Weights of a small transformer language model: vocabulary 30011, value embeddings.
Each number is 500 + 25 x the weight over its row's rms, rounded and kept within 0 to 999. Layers, rows and columns count from 0. Numbers have three digits each. The size before them is the row's rms in percent of the matrix's.

# layer 21 MLP down, 384x1920, rms 0.0495, rows 160-373, columns 128-191
101:484494509472482514520547499553484514515467489474461488496522499535483484499502487515465522519484496450432486501499526491490494476529507471461497501492480519481483504516510515475511472500461439
101:529489520467515481474497492535525530466494500511495498513518499471500455555499483474492514489449490527459502517497506501510485524538494503497551479466521458509482514563482490488511548524478493
100:466487499516551476514514533524473495508490463537494547556523519455515506518505509507554531512505484497478517484496458543493476509511474521511486490513475507495471508560475473505463490500494469
096:511483488496489490503497518490509498487521507512469481443526494552490506520488517499526509445457483490536506504532511501500517501534537466477480499482467442503509507504519510486484476526471490
106:510506490507539541499482492446499476512527492501504480501506529522520505522503498495479510516542525492463472474528469521468497513501521514515527445478488504461474490556470482490503499474501490
098:475465525542529531518502465515460492519533470476481531479437459470510497487488477479494469504522495510542543505541541512495509506509489456529469502522474501503508504472510465453471489545495497
098:460508521493482485495490567521501464509488513505472482492530498508478527482490496496461498513497481500514536498472508522520559503507505500459449501499525467520553438533544519470532519487530501
101:521498426487478472450487484508535493510515483491472462555509474509502487458498519488446528473525443564528493525516420491502518511476494509518495509486472434513488511472519490462555476468480505
097:490464508474461456508505497566488508491538466487537488514503468497496485509514523486521484461528501535526514515487461528554485515487529452529478498526482494493506484508488521512513509497497476
100:510494483452520476493538503521509517468486482504475488530467489514495524452500475529547528460454537507478449497554464525547477481477450475483513531483486466496471506497554476506511550443455490
101:502523535505458486475524469530531422482519505518487543471491521478489503507501467466479515466540507507494538499474473497492506467541491554524495518520518508496480536445481466542522504507479518
098:480471529495526526493516473522504526474537550489472479538519462478455518448506454521444501462509459497506506500468511477484503468537505505471504497467538487468489556467507468492449528511526485
099:515502466476504524500452555523490531497517470497529476475497489502506480530496493488533489496557515472510459551507494493524508522513516499474476480480501528566477498504544497538513536503478524
100:456492482452453497494472491496514509502472450501488483474479492511503514509492548530497511487479528483471435480506531510422509501474541484464509476521498501489487513548450414504517498481512522
100:460433452498502489485535440502553526451495515511518514508513490504523522476508433462486515496516497509543487488502519513460503512506475493464504513492523541451523510514509491550447537459475497
100:521529477475479498515508532541527496480496544504495496470513574454483513513503507495508507502526475488455490515515518518510507514460465492472516536498509505496505494570561454484468513476491485
100:484514484498490496524535497477467517515476444506489506509463488511521488493495473514532498509498525570511510487518544493492526461504468525557506514520533527524533525494549499496452511480484536
101:480479495518440528515515488488508476431531476568480521462496494494544503484507513532480480451467524514511523498481552508490510502499516492519504492508443466498522523543506514495489466491496528
099:500516497488527518491526532490511522512476483533508533432492520493539509493498503504485480501502491534531454534534508522473558487513503538473509533531500514531496486443500524566507500539476458
098:445483458451483504525489520529475523515476507499473505531493520541510488462494517524454538474507473473510537495488482507519502496520506486517509515525470482523440528497579534514486526494483474
100:528444478477481529522471509545529509450519489459498488440465541510532509498490524502474497506543495487498448505520537517495504527510494530520508534475584485517525458542480497485488498496510540
097:509488446489524471487488452487528512521449469501536531517541511504472489463504512497475505478524516479472489491505484478538515487501508548480486451481486492489500463521508501492504421491495508
098:514493501510530506503495509514512491559466512531510495482489481535486516520496490525495502505521492500484484487527529501529498524515500512470502464468503475459524523526520502489453466464471532
115:545488544522517544533467534522522465508500515519537547547482480478492505474497513497510493534500490537506489496504566509510481497468469510520517516490521476529488500519508535523508518524538476
099:486484525517493497492480515457503489507517508471521504511487482523486503490504490506521471509506512467507485499525473457502505470526474485459537502500460543476527480472494458488497505474564529
099:512487496516551496518476507523460483521475546481527512514538554501499505497494525484524526557513514497502523490539563523477516498501516467493539497490496499472493455476450499506525473503514460
097:505500459478521509492501500474488483498499556531501508519475485504485516487511535521514497513483512484499503508512500497508548497478502534502479502486510526503489525478519585510531495489536517
102:501512535510536509514532504541486506532483505521522477497469497476533528486503504509488472479529527471538472512524482472515539537466507561462516514478492465525514475522491466516526529532554517
110:532490482488493522505492508497501498495464510493511407500501487491489509440493552491482529490505532495455519520524494498489527502457485479528506512479476477521533495520520477459470499515544497
098:487508535545474515542529527486480507490516492514496465504497484506501517528482514557488511525473470466505528474496454518485499517467494500508529492489441494487477476454501465461534495478485525
096:535496465526483517524510489492453475462544481520482510487486489487484517491486499494537500483503471483513482514519454532420514510458480523515529472510565519511522528519475471479468512526493477
096:465481493523462503508503514521529497462544496486492508506502476523486482511493541510490473475459492524516521475503508450503517508538492478494486461481485514493490442458463468498503483510477486
096:511469479560506451507521473501500486516541493478499462551515490493508543455507505474483486481532529526508513465493506484471544483462516523540506499553489513515472484481507493513517507514498500
098:519501535512449522525494500455476502532489517476488499455477501502516475508501499546428507527515481498527506446501545502470485500516497534477508487506495542520509515493482537503480459535504485
098:466462492513563516494519461488480470504530500523535495488489509494534492478486497496477499514493534519498576515484460502508470476447500521538537487478514543522475491504551482490513491515475499
100:513521506523499544549481531532477494474487481476498535496474478496508486494505470496491491465478527503491525501475526497558497495528500537518508490469515531483479502508517479550477497490524516
099:515475467478511477502482484522534507476506531528512520467494485496519508523506501501486504510453513476496557507518466479511491468473504535486502503484527509494480549508512497475462493509539555
099:502444507515481525538516462508562513483532555499511454513507495500488454530500445500493508504503553493523501488503538483467551520515527485500523501511519518506470470516511509504523467507520521
100:445485458514563505511532472475477487479493514505519521512543434478483495512497496473472498487480469517468514526486521540505484501529465472492517471522495499503502497511465499480483488540491454
099:475458510480535516456487491477478473515493492519492481503525510517475465490494497534537489549498522515507524486465466519509465498489493490462492485536527511514496477552476459533502496473483448
099:491559561404502467466524466532525501511477494524510496459528497482488498449507503510570528486506527493463442504466489441526465493507491506503471548537508482473475529485510515467487508483504453
097:518497539484499503523513499464480520543491510505524483504507487498475491475504491458479519503438464503508557530502505533474467483533497522508494486564540531469486491520522458507478478488461504
104:512478473493493482477498478533535500509485567470504460494506520475452448510494513488546519526558491483486483532513511478532531537485526498534511511497485465545522481507483481500518483502508511
097:542505493494466504509460523492516507472538438473503454497463504491513537493508510483566489464497506512505531529492510518501489499530478537514443506459518521492514453494531521501530494468491505
096:559473511471494494496480475481504503545453502497520543492511490527508512526507515471507494513501474503518491530503526472486491491491526515493476477505490491504480507524502512522522463569489498
095:549475513568532504503471482504508502551514515512465481501483507512538518492495481528516518533529517514532465500480483538502490488513535500507508485491473470463482481507465505489506509502496518
099:500493463514470553496527550525507490488512527504502485543491489485488500525493466501501500521484493493479500467493545463516512523535495456475536499539546512509497464472491475483515450510483508
101:501468497521482486534455511512506488519489526505462525463514493546531495540497534498512542444514548524502497499496487481490482498533507504441480507473468484517526500512521503475493469475507509
098:515493459497486527465502496458464478501511482536491514507495484516455522514509480480490551478474435508484457500509517500502561509518519531481467525495513516505449478472482502519537490490504504
096:513489485487530522515501449478496489511499549479503512474525532492472518513498559516518482532575509485477503500541509532512553524548507472501519502495566494511461553515544468528503483516551487
097:474507488490477480504484513486511509500554506498503490473505522505470499470499480490458520502457514509522517544510475447501446531499464471523476485493492490507523531471470478516491496490517488
093:491518542494497500482505528500502475504494485499532507494494494504510506552515511480522494531535525523521520480538485478494545513512516463476496534556518550487534513554497471493466517505489527
096:488545520468492493522489512493468509506472531524484507538497510450551461516490546484481509468504517508546528513513491519523482540476480511496467495493504475493532491458514454456485475514481531
255:506490495515488489504502508534534544517506495536547529486545496508506503515496513515488526503495523533532513510545478505507498561501499534528499557498498501532529489492509480525500515503483495
098:478486512485550491549517501500534480518499515508524521533493510454484478484498476519539491466488483500490493503512497493491510504477480498531436501540480541486537489541519471547490474484517505
100:502485542495561521507485438455500464488481487492515504504522519515468503501510531505517492470558463533468506489460509540495525498502509507458529496557470544473479453458490474537503535498497517
099:522500502482496500499493544512499506498480490517497466479500509449490550460490509526512513496438510515504519479502517486440508476512460487454473528478512497487485495541471447484498516536511503
100:506468491457518495510518491484533462484497494493488490496494556463513524504503493482506489452468491497489537517527486486506502530553508517510512493518495491488495451484474499478495510553514535
105:481481521533499491527465511507507543474521521529455507529466483470484556499499442496447516499484477472523472495503499479487494480466499500522475516498521488524527510505472504519509535512535523
100:432513536519463521516527510518477523464481492483530502506509518462501521510504510501502472534521455505460504494517544527540519480521478508525532510507517514526469503531514504453543475483537525
099:509492537481470507483466514485437512485551545471491496460461468506467493506500558478481519497485480515511496504524536501488502487514491477516508480503534520466509469463482501491485482545532487
100:506468528517545496487471522452484494480507553482497510510533545505460518492514487527500480510499490464487492498472519516527487520500482521501506519508499500526527496524526453471531541522509506
098:520524563491483491534501490513517484441504475483516522476509478448517504477506476474503499492508502469473515479476487491541503485524517522483542455493498503497496494515500459502495464519510461
097:498482485483529497519497471496469532496524479484499481438523439491475496542507485502497527552466540515533537497494513497528507496467510499494505477450537472478491505477518527480505468507498501
097:485480502499527548526538510490533511519464539526484508459489440512463483472487506490491489527525556546502474502535493559499493530477466491488485513519520507549512479487529507481487524508443493
098:539503481481471441460503476512489524487506499516518487521459517468533551533494552524509512480490546484497482498523494452517500470521494506524491484487510483522552514508500513462511475502495467
098:480517462465515495524530485487525486530453509481489474493521441522517480502479551479525483568487496451469505493539554525516490508493501509478475552518503504501513606510453513511481490534503474
109:532548508494522491504485475509519544486515543487477489519495490505552513492506445520520476469508489496500454483491527499513524465497526503476531491500497518479510471516510461453496475494514494
096:508469491470479478446490496478467477539535507471450472533506470476456500560510486549490546500471538502490493501453524523510451541510499490510517487480488534516560476576465551478484461529500485
099:511526509529529482488482521484493495532511463512506513515492467493487482516507519483501500538487491542499480448480561506473485522492496503492486513497488480503474528454473455476516478535532549
099:459493492487501523480496517509529486473469484542489515476507492527477493510491546492477529496490467511526462469509472505517554506455486505506472499469503509413499512486548524508463509545532502
097:484515488516499495507507519515484497503483533499487529500501449521497532497500505493532481493536497519509457497509462530494500502467510505494500497547517495489543486529557511489488527522481529
099:480483519497526476495510548556500481503504484502478507500501519512482508498493497468505499470504516464492491502512525528487469525518487478474519531554502497513481457477524490466511471504555500
097:471491497470486475515499518521485488488479499497493484500505560491442515503503487501509506530542493485490486463479496481496454485510495473477483463459445518493494472457478483510521479572496492
095:480472525518451494527496523512502535490464477504490505471481528515445523498501563479559485528489470509480478478532483517487523497448506509455492485524500536504500444461465488582451501510508512
101:504480524485513529496529517508492498488517504515493490496494460484520480503496491515550481471533478514535499484513485482494482482543506444461500486518466496449512490485551499485521512494497474
098:510484505524559538491482434500447531498485459490509514539487495490494485484498445486444508489511503441507515523507493539527479517494493517479520502549490530503468525471447571509546448497486521
102:534475458483532480500530513551482498530478503517500536479467446475492466541513501532503482472457480531490494551456508532532507522492514505492511516475494489485502529511535521475456509546486495
100:519491493453460490497487539503493473482529505479483483521486531487543537508503483497506481526472495504497495509544456506489525519482464455530459516527543443504490502527481492498466533499482490
099:513503524517484495543499481482512505484458467508476541497513537477509538473495504471491542474512507504488535530507520508513483494469486477514537492503530496536494519546483516480516507515530505
099:469510484481522523487458498498497518475555545497494478484529474540454498521491480522472496489553540515520510476467525501457526499481543536516490533480513469514553503523457556551480537480474515
097:516522531479515500504494475501526510548500526494492507456503487474506479507498507501536511523529519515501479492507483494483531496526515483512555464527494498491520461486489486544478474513470540
098:493531470475454494436492536473488503534511489487476529473542430495478456498500458484454526532495517530492555501537475494482501507474503520541482481495453540514544480498467476497454522504503463
097:477482490535476493494476528508529505500488482530521495516476481463496510478505518526500490476490465496454501484498499493508496510516505489492516487464446465483482444487493513437501474466526476
094:458523511525523469503477525521509443490502491517526533493524505529467501509506494466572480455538514507510520517455526535524497515471495487475457544526542462469490522546466477499514505469453471
098:512512507458512472485493576489500510486518525498486505509490506499478502496507478519504490518510498537502460500527515493456510495526466472472532516519470540520509472516502469513518570512513524
098:525542483469495448497485452468515519500521557515494500507488505484500507528503481440499491527504504489484451486495492494492510517463471454450486472468502511492485484493447450476542517486500482
095:533503486523511544493508506501525490498477490505511480488501461502484497495504425513491493483525512543507509499531493464508492516496473529505496521535516529547454560508478515496494490487489569
098:557549544528520526543514458493503533488442478489496475520457465451505472518497517457517532514460484476520500533478527466500492471509483462560470510478552498533464546528515511521524476471466469
097:499493487498516481488470470498529515474474489504508498562544516510492498518505509519502479502543478509524508491476514511515467526529525502506490547517464463488469461520466502504507507471453504
094:499546507518476479493495465492499490532519456505487497551456495515501515506506542524459480494446479449463488474494493477480496495518526510507515453535546479501494519524513477498492503509484449
093:527496502506507520464500516476520523470439508472477505498513475490551484488493481498521515489493488528482486540488484499499505499447457508485524510460485513519544432514517510478517519523524510
100:510487507516489455468505520502489503515554497487520489484482468504485532507502524459472471451466496508525537490508504515522467511472517534521493499467481543468474528492495576498540508503545474
103:474499508536508520501533444513472592520514521519485512508462559494486559508507501497502495500471513504518493507529495461469474479565489499508491462450515492495504500503506474466504485498498491
105:496534456524496487468520421452524508503469478482480519468494548481491499493507469485513531495504511536496485483524508480481513474500515510529566500523457509486488500533483488494513475541453508
099:551479540465525489518509509473523495490465544467511492496494486554532519532506499538455505511498579529445483486485507486484536450518546523498461461464467505476496465488557510473478544499521498
099:536518539485507501494491483514504506513490486507472502522475435525534504547500531514497505507488506533505478486545520451463511504482506481483505471502468503477467499523506475484491520469509467
101:491432533541528515568506503508503511486527529502460496478514473505507524536491479537494522486468481489502483494481467483542500492472520553472483536527532429485518472533478530569497509539501456
099:498475508507486478492549535545468470492510521495502461451445475463499461526506468506495515528538491495494540496512517477512489514478518504460544500527498493535494542431483491485557556488542482
100:478491502483531520540478497483506476503551488507515526508533485515489482477504495492506528516522526456515494530475531488540554548509457505537509478467534492487502546461493513514566485515502503
100:487491476513497532496518533486504481533453554519486491496499490503499532525496493509463521557508471489491482510522490550520485489512527484475508499478467509463495530478451498555466514528550523
099:587511492472496472504493509511500515490476516486478482538525512546492528522501472508503484524509526506488492488512484481493492484490519443520497542467497507498492527471454493516516478521481490
096:486530510512535512499518535512450503507456491471492479494511504498538523500502523508465489493492525473498445487464525496436496529510492461490508495472485452571523493504533476475489487467483477
098:514502554474457526496497531503476491503474553486499511494472487485487492504496484505528508511512450502466475484512484491517523534496488496475538494524529541506532455471455491443495448505530502
099:494539529511473503496505455503520421497519484499538507519502460501467468530500530476471547521513529500459499520481524498516508512529498493536506477497494540458560531494499478455488521487517509
100:506508494500500498536505477491526500510486517544450506538474496535479498478504508506480537551526490502487479478499504465469563484454511501468521477500517483481525456540506539480508528496501478
097:503523459509501486486491523539515491474498492477507538528494477525496485494510489487520532473481484512496503505451466506523472490495514489491542496459530512502526498500497511479499487497515529
096:491506505494518518505506481519443484530460501497491507538457511532524486494501492478493534517529529506469536483496506549457505468474476500450434512483547532512483555464426527485515540508495540
099:529499545524489558558496489464520455533461525463485511492539504519499510433484495476510500521487554504512479502499535496445490498528525491462498486480481475483448505526497523482510527559502487
100:472530492474516496497539449509490514505530560522479510532475534450504526507519490475481493502532518503491462504499562539496484506484475515462513497425500490546524477472507512483505463491521520
099:493513474470485507500500513484459494507485513490504500447499504455480512528495485497478524457494519502511484495470508487504520530483492531518507521527561481488516495476493542519521523475526497
100:530562527495520498495472483473521496494509498494468520509506522493485498506488545535471491510514493503479475539481519505508499502459497465492511480480505485476482486475510493466481508473482486
096:489465491531534505483442496503487529479528486491481514443508508532495510531489486480492469438518496529477510489484498459489514480513504556473509483440512506505459494491479489505476454522496536
098:496499492447492510468468454520499516482486459467509491514481511497479473495489535528504502482502494468523538491485548463548516527508489464502482526527485513504510565503440474521469513496528544
098:507505471496482494503551466499530479478508521493477476494510574495496488513503482541551517492478499487495491494492481523490531518553493507510518508457519483505510426531506506483508497493485508
100:529486507492540480544482513511527526524493490484524450500507447524525539462489473487455462522496496488460511443484446489549481510523494479457494473452543487490453488536459480477495512567506490
101:491444452446490506526500467519523534511463539492515495459515478527515503520498460485496526456494486522502484535542493527527484512519509517494490484516495517505504525468521478525492497519499534
102:493494470512451515514491478465505545525502541483489519529518545536533506482497509526495513518522567501497516463460465525493495479539511522490522506486502522504473497520505507520510505502528524
097:525522482486554542469479520515518465492517463473486517521473547481491499492507445508504544497547529505509513528503493489484496487469522480498457523531510454531495463572514490489479499506486470
100:510450475453503482487471502498449520557506587524495487487515520474510475474504535496496500498539527458504464504519508462457480517475524495477507474552489544511505515518491505502517531487470478
097:487462485455511522495524522475556471503503494514500482492489502490508472479491523520480498495516536507517477526477507507586502537476542482470490516512465496507497468459531508471499496481505544
099:500485463489490525506536492513495513517514487471485491504529513473527469537505503507473526535537524524485496478486520526464475493479495485495541500528496471511502501502518506493480495507536476
097:497505454483472521508498522509526491515481489487527493542498556459488503522483477512496455508475474463520518480487521476504530512504468492519519451497477476476476460519508514515448523468461509
102:528509510455533479501526499467470501518497495520503494515475490521509518487504537466486495564501521501487448479491510501493480502488499477471514483498547516503550518477535531578455529490482532
098:517536519542521438525483507498504482491471473488496501494526502486507504527497523472495476495492487529503524504499470488513472515483544494481487521523469460517523489498548467461529526468536493
101:472494505494522490517491492518485544517502534472501500444524545487511493509489528475496503514516561503530481472526481535542510441501502507470512489428510516492485458504515481467482507492485520
102:465500499533501497473489507488534498512498496513544472487500496528500482528496537515520523492491562527482519525523522544481514507505484489485520466480496461517499464492546513500470519534525501
097:526533533475492482498520487503470491477495550509474487509504516475515485490485502483520492476509444516516498443524471455495529529466448426489520518458490431499517512506446453541461482466512529
097:504545498480547487478489481517507505538497569477530544456514493519515489524509520539511504541514480507517455540504457486495477490473494528513532507522507508514530467520484495515513484528542511
104:495506515476479559534494509482515492560453492500476483475465494474511495472493481485466514436521517469483500455485501453499536501489476478472550482508516491486482474534500484479507503527502474
101:497503477456512485491487518537525482436496479504492490498493486464532507522508491525522515520469498485529508469507524464468478485464514506464486516532512486510516493508499460494547481485519499
100:493483507518516487452497501512508512493517532517482517488482520500530535492501511478453505526471520518537474518493537488509519481514493475507521488468554518488465508522478444532454508458464469
099:466500488474483530528481491511487504524475462450483480508517506495497485509491538495513508547463538477518521495495522486532526462481482472505451518524489497520517446453519519501487459530488523
100:471487554435542483523451487507532502526528534542488475484496546500510502461501524519528495471524453548523513459508506435509536516457507493509500526478517547488488514494523498482496517533477532
099:523493474461528487500468525543523500451525496468487525510514511557493467485488494492488518496475469486496494486496480527483432505503510507500534513465481480522474558517488486515511496472515531
098:505479487511451519496505477506478533503504448478484522534539562515518526493514510497498488445491583494464474461496525536557431482494532483514493527493496529503516495528495501487492443539471503
101:472466523485496520496507512541501439509503500507495520456497497526496487509498546514478500529501491481528507487529495528511495498526508508515501489488498509501510473492461506531522532537493460
100:527494522504482497489528525463485494500495510472500491495543531505532521519498516512534510489499498504543519535558533507510507496512479484474516521501460516464488520508490516505550504495591477
097:503517498449491482478486512496498528444517510474555549500542486499511509540507495511510485461498553538530472516520515521485571515553493525542486467492517478480518537471486490513533545474489489
100:504494506540546531480516482504516486492528504536486506457494492474456499525503513479485482516486533491531528514440516535474531478474513499502509554466469531508470502460507550455544472477478472
098:473510519459454555524514455441432504494504515506485456469528573473505520489495514491470514517528510533492484518539489534519527469517501503448518507469532461499468517446507504510475516479506510
094:530540503524475492495479512513489499479476531514523503501525487519487491498499518519530509536497464478456492481472507501460459510550471500491473513481467518460505493454482507520521500540495480
098:524526470515502473505502510492492496469500486476497468499501483528511427475492506486508526484481553486482470526486461539486538508498504452518487479532538481516479490464504522456460521502456485
100:502516545504518533495534463526485547454472517521533490510505514540470500522500513505509490499476502524544466503539521536474483519491482506493520546478477507457522520499486527546484506479474522
099:439515480513572511484487504461497485524494476497471468515493473496518519528496462482480502530483466466517501456535541584496463518531497518457486515481567450504473524480476551528511492447499522
096:547553519518464525521515522543456493529519500481514509511477477467499454481499493485533518547531484504501516551508490496487469559472493500530471498515481475447467510414485499512487485535487527
100:529526496523489495524501493486515521489473441482475494552522480485467480520495491581518526522497485485515507498515473497515453483493473494515454508497485482471483506557480492511465514471522486
097:517452510524528499509493513500530484484519505513504503460492509465456485475496539507506473492510481514500467493498522510480490468508511518541491482527454501503518556492480531473514496519452446
099:510498486447500517492511494474500493481479510539486564469494447531481432510508471497499511520531483493492490501475516488527495508522469495514481464501529482493517523501525489459489526478500522
099:478506517512522471498539484501536487537511464528490473543514491470495485517511432463449511478481469495470496508479468537516483483483507475509505448527480501532491495501504509511535496521518466
098:537545485533491536510501526508569490494458529520481473531482519425498507489506473514509458521483534531472467472481515481510502513507443460496468493529468465507500508451479524496502511533498495
100:474479515477510537458489491522480498535524465520465513464483461471501490498500520565465509482447548515532508489481539490487533473498516496489527458506529494479490545527490490491478503504499496
097:518506521537487473499507478458487468503447561483523513503506490521514503500513532505467490487521499490527500539478499507527449472487509518479521494520529518521492481537514532539519483459550507
102:525494481482512537499545486529515431544519522488507519540487457480469492485494507512518500445497482500480488507511487502446470475499550516502507523501499486497471509513459516556502444482456508
099:478502495471534523498512490560512499493489490466505508495460519495487535507507475489486459502520466514523465488478503493541500499496512484486460516507504482524504520535512506458530536503508511
099:477532501475531504499533480526451476480500506527477504476505521473495499538498511505515497511514517497489516486532494464524511530491489507493498524493490496502540491534511496504450529461491451
096:503491555511538487503534486473540527504517468507482486528504504493539526527503492493471493464522520502494551497490496559472480520493477495503511533504562459490480488481503506514479514463495549
097:498540487544502485503481473488509503487498463496512482455483505495505447505489462496496502514494519472523450547496529513487495466479521521461519503519533487514456495501483478530508465508489526
101:563489469503502487507493518487582499530479488490526505464532495498492492469495490478449511426533473488537536520514469506506465513496510443494548484542511500486490545437483492564493505512518472
102:532474509536538446492467523509493482514504482472507511507531455527510498522502517447504501484516518515514523493501541501505479492483488475510510457466489526549457562523549496485497501545529479
098:501506483528524490487522505529493515536512542524484472497490511500506484510510514525470519522484457519493454482487488487463470502532500535497534502559504514510491500507476496465497516433475472
099:454521513502502452472494441451527504495512530487508465532484512456484515542498526487485485492484519516491467515479506510506482474587477498497458495516533527473500473545535477530460527510500472
100:477483473509482503501512506510503509499477506495480535519505520475501478492496450503511495511524511482452509500447479464475480492495489479480481531538539542463512494489524500519524503470501491
097:512468486497442497496467472478506474490501552532524489529502495526500475509506492500531518522485487469493556498500519503481505499486520452532538531494495428514498491512480504516489485512483532
103:497538532468500511501522538544514515507517496507518507476537500529521461477506482543510506500544503448479468501443473502488489529475485508533485523497489479501491501473473518502457508499502513
101:498527482510468550527477488503495510526540478540496499486501468489470517516492475532517482509534551518521490534525512445498515524490515498484506506450478525500496523513511465454525521487515516
094:522533471490510492484508531494493544487532511482503503532512578458464491498519550487487507482469509498480493491488468497508502489547462499492509514501511485515479483502488534461451466515538459
099:502508512502467515547498555449515475447530518477521493462498510500456457487491505492479508463504457476461475518465492479481442478455530550451517499492557477502491506506531516453513543515481468
102:508494424487503552557506507503547509459554521446491550497498499523461483504504490515544528496519487496516504525532560475522510488492484536489478511487507520502526452574519513507508467496479486
097:481517482534449529465515482505508502484464497501514482450501476490506490471521505510484536537528506499538477517517527531489492538544501486533493525543476501482512511511495503519511511493525494
098:478485538539479507487538443490460460492531502469483496501484443506529528534483506520495488501488525496526473482481509517504477486508490502513483487511462496494503539524477490471510502495510526
097:471523516499485494510498493529488494505509523507519509557498529512513467494501522510471479490490514459525505482530476484516521524512452501503499483533498493491507481516494459532491507523501493
098:503500488498483483487492483482527467539500472495476489460523443475517515518494510534505545478495482493483489486504514507493504481513522502508500455507478499484528485518505491494487526493432524
095:496484491519502508479500524487491484522492526528521499445477510462543513495488486510492500487508499480510531494489530486486515517533497507507481497484529498517506506530501474502535497499527529
100:498498479492535490485509505507525519516462458508527541515520520528501530512509480523520496503498544509447484485484502482511501478524470512491448500519439523521492497492491428545446495495489488
102:474467460502506509506496502543471509518509485516504497486470520489498525435494465540453505517514549484482505486487502503549470514506500521509508511519520492517500519505516567475502510484480461
103:532492487511441509545485513507485525496513511477541497523492484489488535539507536504497525515506543527490475511503512555538528465470571491538482493519501527493537505508562468528465478493495487
097:492467505535503515463506542457496472489478490509460460465506536483487503506499513507474467472450527465504530501478504529481482444530487499477493520473478479520490500552485453477460487483532487
101:519472489514495509494469502476507527479477504489493466499518524508497492530496527526523487492540542487473521474500496495517481509535480526489491491430511499499518491472480489530481504473504544
101:474465516478531500521510497544506511487506468511503476472508462528494508522511487505509519456520508468521511518544505531489515492541492491511490489528497478487513504521442472503513503502463519
101:552543472567521502505483493473510519513527502490503498499471542493505521528505473502543492463467521485505559486538506512523555497465493500473470495502477532505538495491467475536532504494508503
100:466486500540520497543505532509532516498440503518515470509493503503521525518483512465470539536465521509518540499497519500516462517500499481513537500501505470503506526515478519519507492523480519
099:513506529507514485509506468527517492549479487490499480464510549499515466487502497469517471519479513469480523509520473468498485493458541470495519469525489481463502563518544528521568499491521492
100:512484507481505470497508497509506495514532517508462503472496478501484478572517486470517494479525536469506519489523422489496469469503513558468488475492474509467512540519493503442475491515504504
101:497500467518505531513503520478467524516554464502476510472484486501484459485493504531487488463462527482480528520530548485560469480516486475498569496558486495523535516512500498499493447521459519
100:481495479507481477475528491483495460513475542492478491529485480510487511494501494536506516481456491447511543538505499460491508529529543535517485504490529490470477513479514459506500529547491526
098:487503456517489512483484536458536493558571510453476532483522461518443511491500501440507482487501472497459516550519507485471523523510507481509496493514508471444475468502458474469517486482473522
099:508498531476536512500514472486467473479471513500527511487524481499523494489492499504468507473548511472497525466513503510510500549516480496478503503529486473534450490484498522471463498494519500
101:544478503482506539493462423498490494500489540479520479501463529516499487520493503456514480509469518522514502501512482491511528491483526473513523512491562480528463521563459495538455483478536515
098:484485496514462497520522516471560460517489513491502497487520481481509485508497532510495490470485464506487508506512484502542524496524512507485514515497541468540497483509511463498494483465503522
104:473472448507522476502488539529510537517502503487489495510498502494504497456505522519502478497456476538506540509505519495507440502538471495463472514466511517499494460552519506505479491544455511
095:509497503485491537450505492501503460468507511515499476494515486474413514512513450514514507499488472530481494503479498493483534504490499491472518476454480486520519510417511523511466497560499516
098:498485475535511489519511528530497465524479483529520470506528481512543475486509503466552495528493488489472496500521505518518515487488449455482519469515538508481516466489481475495504548513470486
097:500478505509427492502494479506476510529529494513515518556520475512456535510509498532494497543538508515509491504458517536516498512491510506504447492488515467537481522526495517458497472532485493
097:445480503472527501492490526506542475495484523475480508494514487479503517497506498527492507496481517525506427459499520485436562508456474479504496491525508492484503500582555504487506456528453561
109:485532503504515483495514512484483510515471452495449491483486489467491555461503483547501524476510536469533477501523548459524532532451469484511458494505464535480466491521491504507503525483501537
099:480512481499484531514503498501483534501531534503513469470485466462475472508509501511463477519518498528520535512494504514501504528502555500535506495497536504503509526448475488536506510450531504
100:502520499524494505487497507495468467508497545510542508463508526565527498552513553524523488556528528505522498477523484532466479515520504512508489489518501538534504496517469446466509532495506508
098:510544517479538510508543482520482497488489512481491558516479493507464480437506511508553535526472495521489501497513500502493493542475498509536461490504536475489467516445485480511545470509472506
100:511470501498461524467506557532511483506513492512525454515510534488473498466499488488535487559500473515503473480480533474483464474523481511562511508484550528514459486488499505478547498533457503
098:466514463529454499505504513494537500479532480482501509500464495508513505458490508492514522503465512522507500509469502532471498536503524494483508533507449486505515524436499502519440484500490455
099:499467502484474466501512514490521483484476496478439511492508486482513538540493541505482496496420513490479488517495513523478509527497492502482521512493509438512505492499543484476490497519504491
100:565551476456447462500516509525497509492478509508523473469492517422470499509498510453521492508532496492537489505499509481496495488507455526484468520507491508492508547471507498462522480496464530
097:478511504501506519528553522491479526507498546519523531471529498513500521493504519465466493487514463551508492464485498475517530547496480518462478502494545534520491461458476517518556467481536489
098:489513511530473503553526503527527513467498544507525497476519508493525559476502501475492468470513547510511447487455508532478512477501484498506529469484519435522489494478502530517538521518472550
100:508472505465546519502502501505513527506474539465541455481520463478548507557505506518487485480535516504459490456515475533529510477476479432525544481510496485516484489479470466501516488494470469
101:480483478497513445467538497494563514533514455543490493518476545482487502527486551480522500497518468503488431471514521543518541446517547475492467519540496498509529483536510475513475479473498525
099:460541503505523511556482482500473472489528512505504535491510475525479503500498466507473512474473497509463472496494557502480513494497487485523543485511530474542506495474478437511486574511504517
100:497469535491497466544483513515507508496452500528505495499478510497525522516499477511531504456488488483509522481502517490512478519537515530485475490483498476492501489457487488532479512469506482
139:495484499470501502497467494498541516525462513488500515487492513430528489507494498506507503493472533454499527461491499503516497550510435445476444486463518496500497497504489491462508502493494501
100:531524548506483482552514509494532513511461468527529509518497527527510489480490466501536533491490513537487495491532478543481530526558496550460512504567473482495511509496475479496501538505521478
102:496511484460451500526513491479489492477491510491514545489514529458502514488500476473477470472527497527500481502514512476480525500513503499466445515487519515516426449457509504502493478468555520
100:528500511515511500530526503461483503448472495491521510485518499484487511475492486502496505528504450505493492513504518515463507510475485556509531484494513510506488483531498510500481523486554488
099:462469524508476474512524426486505472479466501492442536498521511467466517475507457519538509513472499479526484539510516470488510518468503499522538501522478491514491487491508528511496533483517461